Part of a small language model's weights.
Size: width 128, 2 heads of 64 (1 for keys and values), MLP 512 GELU.
Architecture: LayerNorm before each block, rotary positions, no biases in attention or MLP, untied embeddings, attention and MLP in parallel.
Training: a variant of SOAP for these matrices, 211M tokens, 6437 steps.
Each number is 128 + 32 x the weight over its row's rms, rounded and kept within 0 to 255. Layers, rows and columns count from 0. The size above them is the row's rms in percent of the matrix's.

# layer 9 attention query, 128x128, rms 0.134, rows 0-17,64-81, columns 0-127
size [118 114 120 114 105 106 102 142 134 127 139 119 136 121 125 119 125 114  27  21  27  30  41  30  34  42  30  37  37  36  56  42  47  42  52  58]
[[144 150 167 122 158  87 143 113 153 145 110 149 117 127 113 156 159 135 151 170  79 150 122 173 156 104  78 118 153  97 152 173 142 113 143  98 187 185 100 111 149 138 120 122  70 182 128 201 141  92 110 111  99  81 126 111 102 185 176  72 120 195 105 123 150 147 133 152 147  76 123 141 138 105 127  95 138 114  89 143 165 152 113 160  62 115 181 111  80 118 106 203 115 112 108 133  97 155 105 121  64 110 156 100 104 115  82 155 196 127 183  84 132  84 159 116 150 128 129 162 103 108  97 108 169  59 139  92]
 [113  57 154 151 132  85 109 189 139 168 125 119 136 122 111 104 122 188 108 156 112 160 130 192 213  96 197 138 106 131 137 156  86  40 105 138 118 115 117 127 104  99 167 130 148 132 143  87 169 111 169 142 124  98 175 214 122 101 109 148 126 182 178 110 122  73 130 111  87  83 174 156 155 148  68  81 125 122 126 124 180 140 111 131 125  82 118 164 101 120 128 124 114  82 145 107 138 110  79 122 137 153  87 145 102 180 136  89 137 139  82 116 148 154 157  94 132 147 140  81 128 160 145  88 151  87 106  85]
 [134 140 139 107 129 184  56 128 188 151 121 145 172 169 112 131 162 117 118 125  94 144 203 110 186  91 147 131 162 104 137 103 140 125 104 102 146  85 118 114 100 143 153  82 143  99 116  60 177 105 182 186  89 118 144 124 116  95 106 143 120 119 137 170 121  63 142  78 106 158 100 144 128 180  97 134  98 160 118 105 110 162 152 177 102 187 118 108  76 133 100  86  75 162 125 112 145 107  67 134 117 171  55 124 132 193 131 113 135 104  65 111 153 155 126  74 107 136 153  95 134 146 191 132 150  84 109 124]
 [107 109 132 122 147 176 132 131 137 104  81  99 101 114  99  65  52 102 144  76 159 126 124  97 150  74 135 102 130 136 143 162 117 138 186 123 101 145 175 125  97 115 155 137 186 137 129 109  65 128 125  43 107  98 180 114 140 115 132 133  93  80 165 122 102 209  97 127  64 147 168 165 149 143 110 116 114 133 147 138 112 176 143 135 137 161 131 129 117 124  80  63 151  74 164 128 121  65 124 123 131 183 111 163  77 137 199 163  81 138 100 144  68 173 163 144 113 138 163 122 118 122  92 153 138 158  88 152]
 [148 169 122 173 139 132 120 131 172 108 176 123 130  76 158  68 156 145 163  92 130 163 134  75  72 118 110 133 124  90 127 134 137  99 148  86 103  93  93 117 132 184  91 120 186 144  93 129 164 167 126 177 131 155 135 123  82 125 139 105 145 130 121 186 116 177 178 182 156 143 164 118 127 117 182  81 139 138 139 108 134 166 100  97 158 108 112 150 133  99 122 104 132  55 126 213 101 113  97  96 144 120 174  80 140 131  71 125  96 143 193 138 102 188 124 122 108 166  36 174 121 143 132  80 153 137  92 150]
 [109 163 112 127 165 109  93 112 161 155 115 161 116 122 189  76 199 133 143 132 169 160  74 169 108  73  97 134 112 144 158 143  90  92 114 139 182 109  88 122 142 125 133 120 109 131 157  74 180 142 169 165 121  75 126 111 129 105 139  96 122 234  97 106 139 148 172 149 168 109 130  65 187 169 144  74 157  92 104 127 104 129 126  86 107 123 167 104  91 153  85 131 138  95 135 188 126 137 166 159 145 103 202  91 155 106 115 139 161  93 167  64 145  89  88  95 117 116 128 100 117 121 176 126 139 131 112 128]
 [ 91 190 148 109 148 191 171 102 138 139  93  79 110  79 101 175 143  97 162 140  72 150 135 144 121 135 103 122  98 149  89 136 105 189 162 118 157 190  98 124 100 161 103 168 157 220 125  72 103 119 140  73  91 171 127 149 105  89 129  62 116  71 149 126 135 136 131 114  96 120 130 145 166 132 154 142  78 108 126 120 133 143 146 159 118 179 156 156 161 131 102  89  85 159 135 188  85 155 168 120 150 213 143 142 180  73 123 129 136 130 102 106 105  69 141 188 126 104 115 113 141  89 135 134 120 129 121 149]
 [129 118 135 105 110 107  71  83 102 163 122 149 100 164  80 124  62  64 156 158 115  94 168  83 154 146 144 109 179 162  92 137  99 203 101 159 102 112 199 157 124 127 134 100 128 181 106  94  98 120  88 126  75 131 123 117 141 116  90 133 137 157  94 145  55 103  89  84  75 192 123 121 128 166 118 189  98 152 103 124 167 138 131 214 123 146 133 163 166 154 103 122  87 161 125 129 195 115 118 150 118 129  96 147 102 142 181 112 149 151  97 143  88 120 108 147 101 115 174 156 100 152 141  78 147 122 156 171]
 [170 182 140 125 162 159  82 184 155 134 108 110  98  67  92 156  72 137 113  83 133 153 128  93 210  69  91 115 140 154 185 153  93 143 105 127  86 142  93  86 123 170 113 152 151 169 184 127 124 162 131 141  89 131 106 131  51 112 144 113 131 157 134 151 119 146 110 153 116 174 140 154 126 145  94 156 144 133 125 161  95 178 114 101 110 156 117 136 152 130 103  74  89  68 150 167 130  99  72 126 168 177 160 118 118 161 161 117 130 120  81 160 154 122 115 142 164 106  57 101 118  92 110 140 150  57  64 102]
 [148  92 112  99 110 135 105 115 141 140 131 165  56 115  87 125  90 141 105 162 176 159 156 141 126 113 139 127 172 206 119 182  92 116  93 150 101 139 147  94 164 171 128 176  94 113 144  79 135 139 143 110 146 142 114 197  94 169 138  87 138 107 171 122  96 133 152 130  90 123 118 117 206  90 106 144 113 161 121 175 155 154  97 152 124 132 120 108 120 108 112 155  55 149 177  92 124 107  85 138  92  57 155 140 139 150 188  86 126 150 126 117 113 153 122 131 123 138 167 106  57 130 172  59 203 120  69  89]
 [154  91 138 103 148 152  95 117 132 121 179 116  75 128  77 126  94 122 124 127 138  87 154 124 128  93 128  72 135 124 122 153  91 134  70 160  86 141  99 160 149 132 121 164 151 188 199 184  79  98 196 161 129  83  68 119  91  41 100 106 111 155 153 178 117  87 119 130 136 184 129 153 157 122  96 166 145 144  98 151 153 207 181 128 147 150 142  81 122 106 108  92  72  99 151 151 133 157 121 132 138 101 115 124 117 197 165 153 173 136  73 134 169  90 165 110 122 125  97 101 120 100 154 131 113  81 106 110]
 [133 148 116 100 119 189 154  88 114 180 130 143 140 165  75 146 153 156 118 138 108 114 138  68  71 153 103 123 160 130 117 100 138 159 105 183  47 116 170 129 152 143  92 116 126 152 114 160 102 133 167 108  78  90 131 122  91 120 164 120 103 169 161 167 112 141  87  90  64 194 136 181  92 119  45 175  57 131 187  78 182 132 108 156 115 135 100 149 140 113 151 103 103 114 142 163 116 173 152 159 143 118 110 152 104 113 166 147 117 161 112 130 104 114 141  93 175 165 189 147 122 109 130 139 111  97 204 147]
 [126 147 149 134 157 127 142 133 148  99 148 142 168 113  77 172 148  89 144  84 169 138 106 122 161 106 125  74 126 161 159 109 117 119 138 157 176 168  98 137 137 141  87  99 110 143 151  96 149  85 179 171 126 150 132 215 141  94 126  48 120 126 134  95 119  44  98 158 121 138 115  86 187 101 106 127 126 148  72 108 135 112 162 113 106 207 148  60  86 160 110 117 120 128 159 171 163 144  76 145  84 109 105 154 164 198 153 112 132 104 122 131 157  79 142 108 127 150 127 112 113 106 149 114 110  21 126 110]
 [103 123 134  81 137  67 106 105 114 105 107 122 135 163 167 168 117 119 138 129 129  75 105 125 191 161  81 160 106 102 104 165 176 105 117 100 118  79  83 133  98  87 119 101 208 132 110 177 139 122 104  85 130 203 119 145 116 143 136 196  97 110 177  92 111 133 138 149  88 114 168 161 120 146 125 113 166 109 176 161 116 134 117 150 103 100  96  90 122 148 153 112 144 112 144 114 131  95 128 201 145 159 127 205  98  66  72 117 127 128  65  96 147 155 152 126 115  79 141 148 135 183  78 172  83 152 149 186]
 [ 78 119 153 233 123 173 117 147 161 129 104 120  79 105 116 127 135  92  91 121 115  83 106 134 170 145 111 171 159 168 125 133 124  69 101 123 140 146 144 114  88 222 145 118 102 188 107 134 175 174  87 137 128 142 130 115 107 158 141 160 157  94  51 160 137 154 118  99 116 136  86 111  68 173 128 131  77 145 119 129 137  75  76  96 119 114 172 115 185 119 146 133 141  87 106 109  48 170 150  90 133 102 152 170 125 158 106 165 125 162 129 164  71  95 150  98 137 153 123 146  77 110 122 154 153 142 134 103]
 [129 159 161 105 174 128 114 106 135 124 101 119  75 115  44 133 148 158 133 159 100 112 135  90 210 101 116  92 132 115 111 161 142 134 111 132 138 141  69 100 139 176 102  85 201 153 129 189 110 109 141 109 107 104  91 173  93 107 193 137  90 120 151 181 166 126  46 125 103 124 111 161 159 167  82 161 112 109 177 126 160 171 150 142 126 131 102 121 103 112 162  66 110 113 152 173 149 131 136 150 115 157 123 163  82 160 180 140 136 136  74 164 123 106 182 110 163 134  91 117  96  71  82 121 157 129  95  77]
 [103 103 145 146 137 127 150 165 201 123 144  99 102 121  63 137 165 187 146 146 116 136 104 121 146  78 135 127 153 142  99 130  99 117 154 153 111 141  63  98 192 161  96 141 178 180 182 148  83 121 146 146 157  67 118 136 159 119 131 141 111  71 187 180 158 129 123 166 108 136 191 129 158  96 100 105 117 126 124  96 139 149 146  94 161  99 142  92 104 128 127  75 127 125 132 126 112 133 114 146 128 100 113 168 114 211 166 179 151 120  44 160 182 131 135 107 156 138 128  62 117  78  91 156 135  92  71  80]
 [159  73 133 156 154 152 126 116 126 133  94 151  58  73  95 112 124  51  54 114 141 157 130 107 162 147 131 144 142 109 114 142 154 127  50 181 123 175 135 153 118 195 173 175 119 131 124 137 103 135 159 124 135  85 171  93  83  95 133 143 113 138 106 123 119 188 122 103 153 145  91 134  54 171 142 150  91 125 143 103 132 152 128 165  86 111 159 115 192  82 153 162  70 123 149 139 106 129 111 125 147  63 124 112 170 130 213 142 151 148 132 152  97 127 137 110 155 154 123 164 117 129 175 128  73  63 124  84]
 [138  63 133  86 131  84 144 136 168 143 124 134 198  90 146 145  70 172 164 112 144  99 195 137 153 131 144 153 148 122  78 144  72 137 160 162 171 132 117  75 109 179 102 147 140 169 146 114 130 140 138 154 112 112  25  90  61 118 163 102 107 124 116 129 139 150 112 134 141 153 104 144 124 140 159 118 152 119  92  66 121 142  79  94 117 140 127 131 122 179  87 155 110 103 141 174 157 119 108 177 122 123  87 107 114 190 165 124 114 113  86 172 153 185 102 164 130 130 137 117  79  22 120 114 126 162 157 135]
 [111 161 142 115  93 141  97 114 142 150 129  97  86 124 148 173  98 125 130 209 109 140 197 128 120 156 143 115 106  62 139 160 107 136 190 124  84 221 166  73 102  78 128 116 151 162 117 133 155 113 110  78 105  94  55 148 139  73 162 140 108  78 146 102 133 162 133 131 128 132 131 135 118 130 115 141 137 115 140 125 142 204 146 139 181 108 140 108 124 120 158 129 138 122 152 108 162 111 104 104  98 133 166 116  89  89 153 195 170  32 131 164 119  94 101 123 130 161 138 117 169 172 152 114  75  93 113  56]
 [101 132 152 121  77 169  51 139 115 151 170 119 140 147 154 150 143  46 143  97 154 133 129 130 102 153  88 102 129 124 120 110 131 131 111 119 107 149 147 133 131  79 201 163  94  74  89  36 116 135 132  67  91 133 132 109 153 113 143 107  78 114 136 145 158 106 138  93 132 136 160 126 152 141 139  89 151  99 182 160 103 113 165 101 120 153  81 114 149 109 132  93 118 108  88  99  86  38 128  97 125 139 131 106 107  56 145 147 105  61 101 104 109 139  79 110 117 111 142  61 191 152 114 143 135 107 103  48]
 [152  85  96 111 138 134 190  91 144 129  94 132 164 139 194 145 108 196 134 139 112  70 111 125 146 139 152 130 118 152 106 128 206 122 138 115 142 153 174 132 130 179 111  86  99 195 154 128 154 153 111 180 140 130 137  89  73  96 126 147 177 143 171 136 132 192 113 168 160 139 105 149  85 134 160 137 119 141 113  91 153 142 123 114 204 124 201 133 110 138 100  87 142  96 171 135 131 118 131 143 117 201  99 139 112 207 157 161 135 161 132 120  87 147 162 157 143 146 117  41  50 114 126  97 151 152 144 138]
 [163  85 106  94 165  98 109 107 124 109  57 150 163  86 153 108 133 191  85 114 133 119 122 112 119 157 124 146 165 105 112 131 122 106 126 130 179 168 113 116 121 175 114  65  92 169 142 142 178 145 134 193 107 104 111 129 114 118 115 118 167 165 160 131 136 146  99 160 133 155  94 143  53 145 138 121 145 141 109  95 153 163  64  59 108 102 139 113  92 161  91 108 123  94 179 181 126 145 138 149 164 167 116 103 156 196 145  98 104 224  61 101  88 168 142 160 125 123  96 116  54  83 137 131 145 150 151 133]
 [152 126 155 141 133 136 163  92 157 153 135 105 130 161 119 155 229 115  96 127 127  31 124  75 191  63  83 141 130  38 128 141 122 125 105 127 133 147  96 138 125 157 165 114 125 139 104 171 109  76 164 152  98 142  74 111 128 110  61  88 106 141 144 162 123 136 150 170 140 149 162 159 139 137 133 142 105 141 108 108 151 176 128 168 152  84  89 159 102 148 119 118 122 144 177 186 143 197 170 162 120 115 149 103 121 175 177  70  88 106 129 140  92 165 124 168 155 147 149  85 117 119 112 118 167  75 133 108]
 [143  80 163 118 152  88 126 118 172 110  99  97 141 147 182 117 142 147 127 116 116 116 114 104  54 145 109  80 142 107  99 160 188 129 151 106 178  98 134 117 121 113 106 112 103 180 103  53 116 140 116 170 147 125  88  68  86 123 174 131 117 138 131 160 138 181  95 181 114 187 148  97 108 170 122 126 118  86 115 110 111 164  82 115 179 107 113 101  88 119 127  62 113  53 164 172 109 117 112 144 156 175 113 101 136 140 131 100  72 175  91 131 104 149 111 144 152 101 143  94  59  79  91  87 162  78  97 174]
 [126  83 113 108 146 131 162 101 163 130 104 172 178 150 109 122 163 158 101  89 146  57 121  72 134 136  88 146 171 115 130 121 186  69 142 110 167 110 154 133 122 135 123   3  87 106 132 140 148 117 158 160 180 170 101  87 116 164 104 170 132 104 136 115 124 166 111 141 172 122 122 147 108 141 153 113 134 117 143  94 146 156 122 161  99 150 119 132  81 172  85 120 161 137 174 124 120 136 142 135 106 189  86 118 127 147 122  91 152 193 157 132  66 149 132 170 145 157 140 132  86 140  99 150 169 218 190 172]
 [137 112 126 128 177 132 171 123 108 168  98 126  73 128 153 146 113 115 155 125 105 162 133 148 131 188 113 124  98 180  97 111 161 165 131 162  93  52 129  97  98 139 165 190 117 162  81 117  95 171 129  62 130  97 141 156 100 119 161 111 177 140 134  86 146 143 103  81 131 128 103 116 126 112 198 137 133 143 180 146 147 128 121 128 122 169 145 152 141  49 145 159  73  78  75  95  94  82  90 122 109 141 174 148 147 102 121 146 177  86 149 109 151  72 176 127 175 120 105 209 128 205 133  81 139 117 117 131]
 [130 221 108  84  92 151 113 106  88  82 123 134 113 143  78 127 137 160 157 117 124 165 121 187 108  90 107  95 156 115 133 142 189 102 137 111  77 112 129 190 176 120  77 171  87 155 153 150 133 161 110 133 140 108 144 126 178  96 107 187 105 175  84 154  87 133 118 124  86 178 166  97 170 104  92  75 146 149 132  99 136 106 153 125 137 113 136 115 193  92 163 126 116 137  98 120 135 156  71 109 111 126 112  66 123 206 106 145 115 102 129 140 134  91 148 126 100  81 135 101 194 125  48 147  81 112 116 131]
 [133 137 156 115  85 143 132 125 138 121 115  97 170 111  97  89 192 167 109 139 124  91 114  86 118  83  89 126 159  87 101 100 131 125 149  97 161 105 111 139 165 113  68 102 126 160 131 134 119 114 147 194  97 143  99  46 119  58  92 176 100 151 151 170 122 114 129 186 133 182 132 130 152  92  49 113 128 120 101  99 144 130 135 115 151 105 116 107 138 173 104 115 138 104 148 204 134 152 145  77 127  96 132 107 122 219 149 129 108 188 148 132  76 182 126 134  91  75 165  90  95  73  80 104 139 133 167 148]
 [109 138 122 101  95 156 148 103  77 152 105 157 134 101 228  93 145 197 143 132 107 102  92 142  72 133 138  97 108 170 101  97 164 133 136 104 123 103 127 133 180 113  86 113 123 232 193 189 118 149 125 122 135 157 125 157 118  77 118 212 111 138 167 164 137 184 145 177 101 151 121  77 170  65 144 103 112 102  69 132 129 113 103 108 155 120 135  99 136 131 138  85 109 116 158 127  90  99 118 108 143 181 158 139 138 141 123 184 113 103 146 156 127 105  97 140 107  87  92 111 140  80 109 127 166 182 123 153]
 [104 165 148 103 147 100  99 127 114 134 138 110  97 121  84 142 111 101 110 137 128 193 184 187 149 157 168  81 128 143 125 129 107 180 132 164  74 140 118 107 104  52 179 183 142 156  79  90 106 147 125  99 107 153 154 169 168 154 190  75 147 104 100  87 175 120 133 131 144 126 168  74 144 122 138 140 154 158 175 164 118 131 142 156 112 132 123  98 135  84 143 141  78 141  99 119 135  92  88 142 163 135 126 148 146  85 141 127 164  46 145 118 209 141 153  93 135 179 112 166 165 169 193 133 132  74 107  81]
 [111 147 114  82 133 123  92 112 126 118 132  97  96 140 158 177 120  94 118 145 106 155 159 192 111 158 156 119  86 157 157 136 154 181  77 173  99 145 102 109  55 151 136 138 181 132  68  84 124  87 146  78  83 145 145 174 161 157 159  77 175 139 109 104 146 115 103 125 146  99 103 128 112 139 180 163 160 137 164 159 161 146 124 118 102 116 146 149 116  60 153  99  80  99 112  97 143  96 121 162 135  98 143 167 124  66 134  87 154  36 104 109 153 122 140 139 134 182 124 169 158 193 187 104 149 110  73  96]
 [ 86 119  69 128 155 127  87 114 119 142 128 139 105 166 131 219 118  72 167 142 112  64 110 122 171 155 131 123  85  95 113 129 136 105  91 125 107 147 114 127  45 173 118  96 133  85 146 126 149  99 104 153 171 184 135 128 153 147 153 141 161 111 151  88 112 130 108  76 124 105  79 146 116 177 160 128  99 164 153 142 139 145 108  76  67 143 145 192 107 125 165 106 121 175  97  76 142 180 166 146 129 160 119 142 112  69  58 116 182  76 121 103 143  90 130 158 112 175 179 170 138 184 128 160 115 146 108 146]
 [132 112 158 175  92 170 153 108 135 166 121 142 132 179 117 105 170 196 180 195 137  95  98  88 112 103 132 123 135 152  86 101 128 131 178  91 139 130 114 123 165 114 125 111  96  74 117 120 144 189 161 145 156 177 158 125 165  98 168 191  60  98 190 165 136 141 130 135  66 138  92 127 178  87 122 110  58  75 127  78 139 138  61  86 155 101 125 119  89 152 144  31 131 130 118 139 114  86 140  82 143 130 147 144 139 149  94 158 111 168 140 128 117  98 111 130 117 104 141 142 119 128  99 147 166 145  70 122]
 [106 146 158 154 132  99 133 133 144 128  97 124 130 141 133 126 108 201 158 135 141 121 139 138  71 108 125 160 155 187 124 134  43 152 170 110 139 129 126  96 139  84 150 122 173 106 115 187 110 208 161 100 136 130 146 115 148 134 156 129  45 118 159 149 160  86 148 146  78 159 168 102 180 108 105 124 106  79 123  90 100 148  90  73 155 104 143  98 117 129 114  86 127  92 126 131  37  39  83 116 127 133 159 163 145 104  95 180  90 148 123 111 174 157 131 113 139 126  91 115 103 127 155 159 148  83  52 112]
 [172 115 164 176 112 165  96 101 110 155  56 112 142 155  88 121 142 115 114 160 125 103 118  67 176 119 124 110 114 133  63 122 203 104  87 133 145 129 162 194 113 229 153 140  46  85 107 111 138 131 129 153 134 112  90 117 117 112 113 172 161  85 171 133  98 213  84  91  98 113  94 117 119  91 181 142 119 163 160 122 180 154  74 158 117  83 163 130 107 123 157  99 159 164 135 126 160 154 163 120 178 139 140  82 140 150 107 141 107 126 150 107  73  78 121 126 115 110 153 122 100 123 108 132 141 151 106 118]]
# layer 9 attention key, 64x128, rms 0.128, rows 0-17, columns 0-127
size [ 36  42  42  39  43  46  49  50  54  43  52  50  54  60  59  76  70  64]
[[143 168 123 100 176 160 146 144  83  81 144 139  85 165 112 155 145  73  84 155 114 133  66 131  88 138  77 147 200 162 179 127 139 177  82 156 104  72 126 208 135 130 139  94 105 153 133 176 144 111 164 114 133 124 221 104 147 134 137 139 105 143 114 141 181 168 156 105 126 173  85 123 150 132 203 103 162 106 125 117  97 134 101  94 172 145 168 118 164  98 171 137 146 150  57 107 158 139 151 127 137 122 172  78 149 111  61 117 113 146 133 131 130 161 111 117 128 141 106 105 140 153 166 105 164  95 127  71]
 [161 113  68 122 238 141 155  72 187 144 149 115 114 146 122  65  80 118 150 164 126  99 114 123  86  86 115 169 159 157 158 109 103 115  95 105  98 139 148 129 117  73 100 141  79 152 147 132 117 188 100  92 161 140 206 113 106 132 143 159 160 148 109 155 114 110 145 131 121  87  77  95 135 138 108 138 114 123 162 144 152  61 110 118 119  84 182 103 138 161  67 146 152 125  82 177 100 181 129 122 117 138 127 154 141 169 123 112  89 191 115  95  65 101 177 149  76 102 112 122 106 129 110 174 131 150 118 151]
 [165 138  89 140 113  74 188 117 182 151 109  61 114 146 114 130 138 146 167 148 149 111  85 131 161  97 133 148 139 121 105 134 120 108 108 114 104 136 118  83 111 111  98  87  85 171 211 153 125 195 107 130 178 116 140 129  99 168 121 149 135 142 156 130 143  95 113 169 154 114 107  98 129 122  99 173 140 174  99 112 215  76 118 115 111  91 161 125 165 154 146 130 128 115 113 205 108 165 192 190 122 163 105 147  62 113 140 111 110 155 194  90 109  79 134 174 163 114 120 192 117 103 134 135  83  97 172 154]
 [172 145 166 112 128 124  88 166  85 122 116 122 152 119 118 134 163  95 113 105 101 141 198 169 108 101 176 121  96  84 111 127  80 134 163 115 129 121  49 122 162  84 149 181 192  81 129  99 112 167 158  70  71 100 114 236 131 151 174 119 119 132  89 132  91 140 138 107 116 138 133 152 146 154  83 129 172 113 137 150 113 110 116 149 107 159 120 128 115 142 159 167 144 149 115 129 152 131 189  89 178 100 139 182 173 172 111 130 122 161 134 151 141 154  74 151  15 153 139 138 150  88 136 124 130 149 100 134]
 [ 69 123 147  95  63 156 127 109 126 158 152  98  88 187 170 142 147  97 146 125 130  93 168 144 124 139 115  42  94 147  86 143 145 138 200 180 111 128 123 139 153 137 127 148 149 125 143  68 191  92 101 116 158 145  63 122  88 172 167 148 122  47 128 148 159 168  74 138 119 133 115 153  95 168 128 111  85  94 149 115 146 155 177 101 115 131 111 153 146 104  89 129 145 146 149  99 157  95  71 139 121  56 147  91 131 100 189 107 191 112 171 173 104 137 105 116 181 142 159 129 120 103  90 117  97 136 139 116]
 [167 156  84 133 132 132 191 150 142 116 128 148  78 137 138 105  93 116 143 184 166 107 155 148 148 137 134 134 171 156 145 130 151 125 109 166 109 139 113 130 148 118  91 113 116 138 153 108 115 146  78 121 183 162 111 155  86 205 126  54 131 131 144  67  80  67  58 142 134 119  58 182 116 103  96 127 121 172 109 104 192 140 192 121  86 148 138 115 157 126 117 163 116 113 148 136 139 112 157 115  88  59  91 101 179  84  99 145 181 136 153 127 148 153 167 134 146 136 148 206  99 107 106 149 102 133 184  74]
 [124 140 103 146  78 150 110 127 132 165 135 195 188 149 108 103 149 162  72 117 142 116 153  68 154 143 101  97  75 140 147 103 116 104 127 135  99 174 121 102 160 158 101  92 189  79 129 157 139 133 145  68 120 132 121 168 146 102  89 151 153  97 153  69 129 128 103 115 170 101 108 156 163 126 132 132  99 100 129  91 128 116 105 162  89 169 109 175  64 113 104 143 153 170 177 144 146 103 145 110  72  76 179 148 108 121 156 132 180 100 213 174  74 110 169 140 125 170  93 170 147 108 130  74  99 171 128 179]
 [123 183 193 154 121 110 139 139 152 152 146 134 180 149 129 155 172 115 133 108 138 118 155 141 111  69 145 128 120  53 126 169  72 126 101  99 105 157  70 126 152 145 118 153 173 141 123 116 123 107 129 103  87 187 130 141 140  36  97 150 141 141 174 184 153 176 154  27 136 116 156 102 172 148 101 148  97 105 128  73 138 106 126 141 164 139 159 157 118 128 129 108 128  92 165 124 110 120  93  60 113 176 146 140  67 189 176 135  48 110 157 139 105 169 153  99 137 109 136 148 143  99 145 118 139 120  97 176]
 [117  90 158 135 157 135  83 172 180 147 171 115 230  43 181 130 125 148 109  83 136 151 111 126  90 167 162 144  56 101 139  85 110 135 118 123 130 130 116 138 111 139 128 135 138 109 121 146 127 144 173 126 126  57 175 136 151 112 168 199 107 161 122 122 126 174 181  60 122  90 195 171 112 111 165 141 168 150 133 143  84 109  76 150 145  95 119 124  51 150 143 107 183 160 122 135 125 134 146 119 136 171 137 162 132 156  91 116 124 160 105 158 155  95  86 147  76 116  91  78 153 124 131 124 112 152 100 133]
 [ 97 139 164 146 130 126  88 113 132 159 107 124 198  99 115 187 155 103  89  58 141 121 152  95 123 114 109 149 163  97 115 145 143 154  90 112 196 106  98 128  85 144 144 110 155 109  51 112 141  55 160  87 100 103 111 118  91  76 134 109 137 108 116 141 168 133 147  75 126  95 137  90  79 135 140 153 162 172 164  60 110  98 113 103 152 120 135 148  63 150 113 155 156 123 126  78  84 136 197  96 135 170  95 179 104  94 116  96 125  98  59 120 135 165 110  67 123 135  88 123  90 137 127 109 201 126 121 151]
 [155 138 124 131 146 159 129 108 150  72 127 111 142 150  97 182 127 164 123  91  60 102 159 137  98  55 105 115 106 111 147 141 161  77 116  49 109 193 136 106 130 119 141 151 114 127 108 139 120  97 136 164 112 115 130 108 155 126  68 156 138  63 161 188 128 123 139 119  95 123 123 136 130 141 139 165  90 117  87  50 127 114 142 125 123 131 178 148 132 129  85  94 121 131 157 116 137 172  89 128 108 207 120 145 129 164 174  61  47 142 108 147  91 114 105 117 164 120 122 149 128 159  22 102 153 177  79 151]
 [149 130 165 125 112 132 134 155 140 134 125 122 182 136  91 170 124 109 142 104 114  54 127  96  83 113 118 154 115 122 124  85 119  65  97 128 132  98 126 150 102 169 170  90 170 107 140 126  82 134 147 182 145 144 126 101 167 141  65 191 154 128 205 135 111 160 150 132 109  91 118 194 149 127 112 105  82 114 131  92 103 121 121 112 145 139 166 178 102 203 162 104 114 113  88  51 115  63 116 179  65 188 112  97  88 104  92 150 139 118 140 127 160 151  89  86 132 137 136 109 137 169  72 118 134 162 101 199]
 [156 104  86 152 172 128 142 131 104 169 155 117 147  74 101 148  73 141 139 115  91 118 146 228 103 144 100 169  91 137 189 116 109 143  80 121 113  96  57 126 132 112 110  88 145 150 151 156 146 105 163  83 152 142 152 125  86 111  67 186 136 125 118 168 109 111 185 109 131 139  72 197 147  90 164 176 103 150  88 144 127  71 139  91  57 105 135 139 152  84 148 149 134 159  94 127 114 156 119 182 100 185 124 190 116  66 109 138 120 147 127 162  96  98 103 160  83 105 106 145 135 123 173 128 135 134 138 109]
 [112  48 136 124 207  99 124 149 136 126 124 168 162 145 167 137 145 106  82 107 104 153 147 128 168 146  79 118 118 147 107  97 117  75 129 187 142 127 150 170  98 195 171  97  97 111 137 106 172 118 143 168 154  67 139 116 112 159 192  71 135 191 142  91  81  99 132 144 144 103  68 164  87 186 152 119 171 143 158 191  61 102  91 111  80 143 102 148 149 117 159 109 130 138  90 105 159 163 137 161 113  62 149 162 145  90 149  85 161 106 120 109 109 133 110 123 131 160 138 121 139 116 166 150 144 111 177 102]
 [169  77 143  96 160  99 160  97  85 117  54 106 152 129 157 100 160 161 114 121 182 167 139 108 148 153 150 117 158 114 153 112 130 152 119 126 160 148  97 154  80 149 127  88 115  95  79 108 131 109 105 125  91 160 138  82 154 117  77  76 118 146 163  78 155 161 108 136 107  75  99 111  97 111 108 109 177 161 139 161 115 198  65 175  97 107  82  76  71 143 115 102 163 157 162 153 121  91 190 184 132 130 107 136 138 123  93 120 170 140  61  99 140 204 150 174 136  88 116 135 119 123 138 126 172  79 162 118]
 [113 159 107 190  98 156 110 160 154 118 168 141  88  57 102 115  88  81 123  79 102  99 120 115  36 102 102 136 143  88 149 103 145 137  92 142 140 148 131  96 135 126 164 126 115 126 140 140 140 127 193 150 146 105 154 177 124 184 154 211 122 109 179 143 115 128 199  95 117 124 132 146 137 174 119 187  74 128 141 114 170 153 111 117 128  76 137 165 180 142 105 155  78  57 117 134  89  97 129 131 127  91 125 157  96 145 147 172  99  94 143 164 132 136  82 127 162  95 122 150 103 160 204 135 114 188  93 123]
 [137 158 123 132 164 149 123 110 124 106 108 119 154  58 103 127 174 121 162 125 160 147 128 175 118  97 129 146  90 154 153 108 112 126 195 105 158 123 123  85 191 121 103 170 150 123 173 139 100 131 144 132 138 137 117 122  93 101 171 130 128  72 106 161  91 134  97 183 136 179 177 132 119  96 172 154 100 130  81 101 138  92 179 117 112 115 153 140 185  78 134 161 146 148 164 125  79 132  93  16 100 121  74 156 209 162 137 109  84 146 110 154  71 141 154  44 147 154 185  94 142 132 142 132 153 142 138 111]
 [119 173 129 158 117 121 121 139 158  96 142 125 120  44 123 127 154 106  99  83 180 150  98  81 137 143  98 115 150 132 132  93 170 125 129 100 201 118 147 149 165 167 149  89 118 106 103 125 158 113 191 130 133  92 176 137 119 113 105 117 119  94 189 154  87 155  51 106 107 165 138 130 114 153 178 213 124 184 194 100 197 150  71  83  90 145 122 137 164 111 123 105 119 127 202 128 127  96 173  70 120 107 102 164 150 151 139 118 101 117 114 164  72 141  91 149 144  81 135 102 137 141 116 122  96 125 167  91]]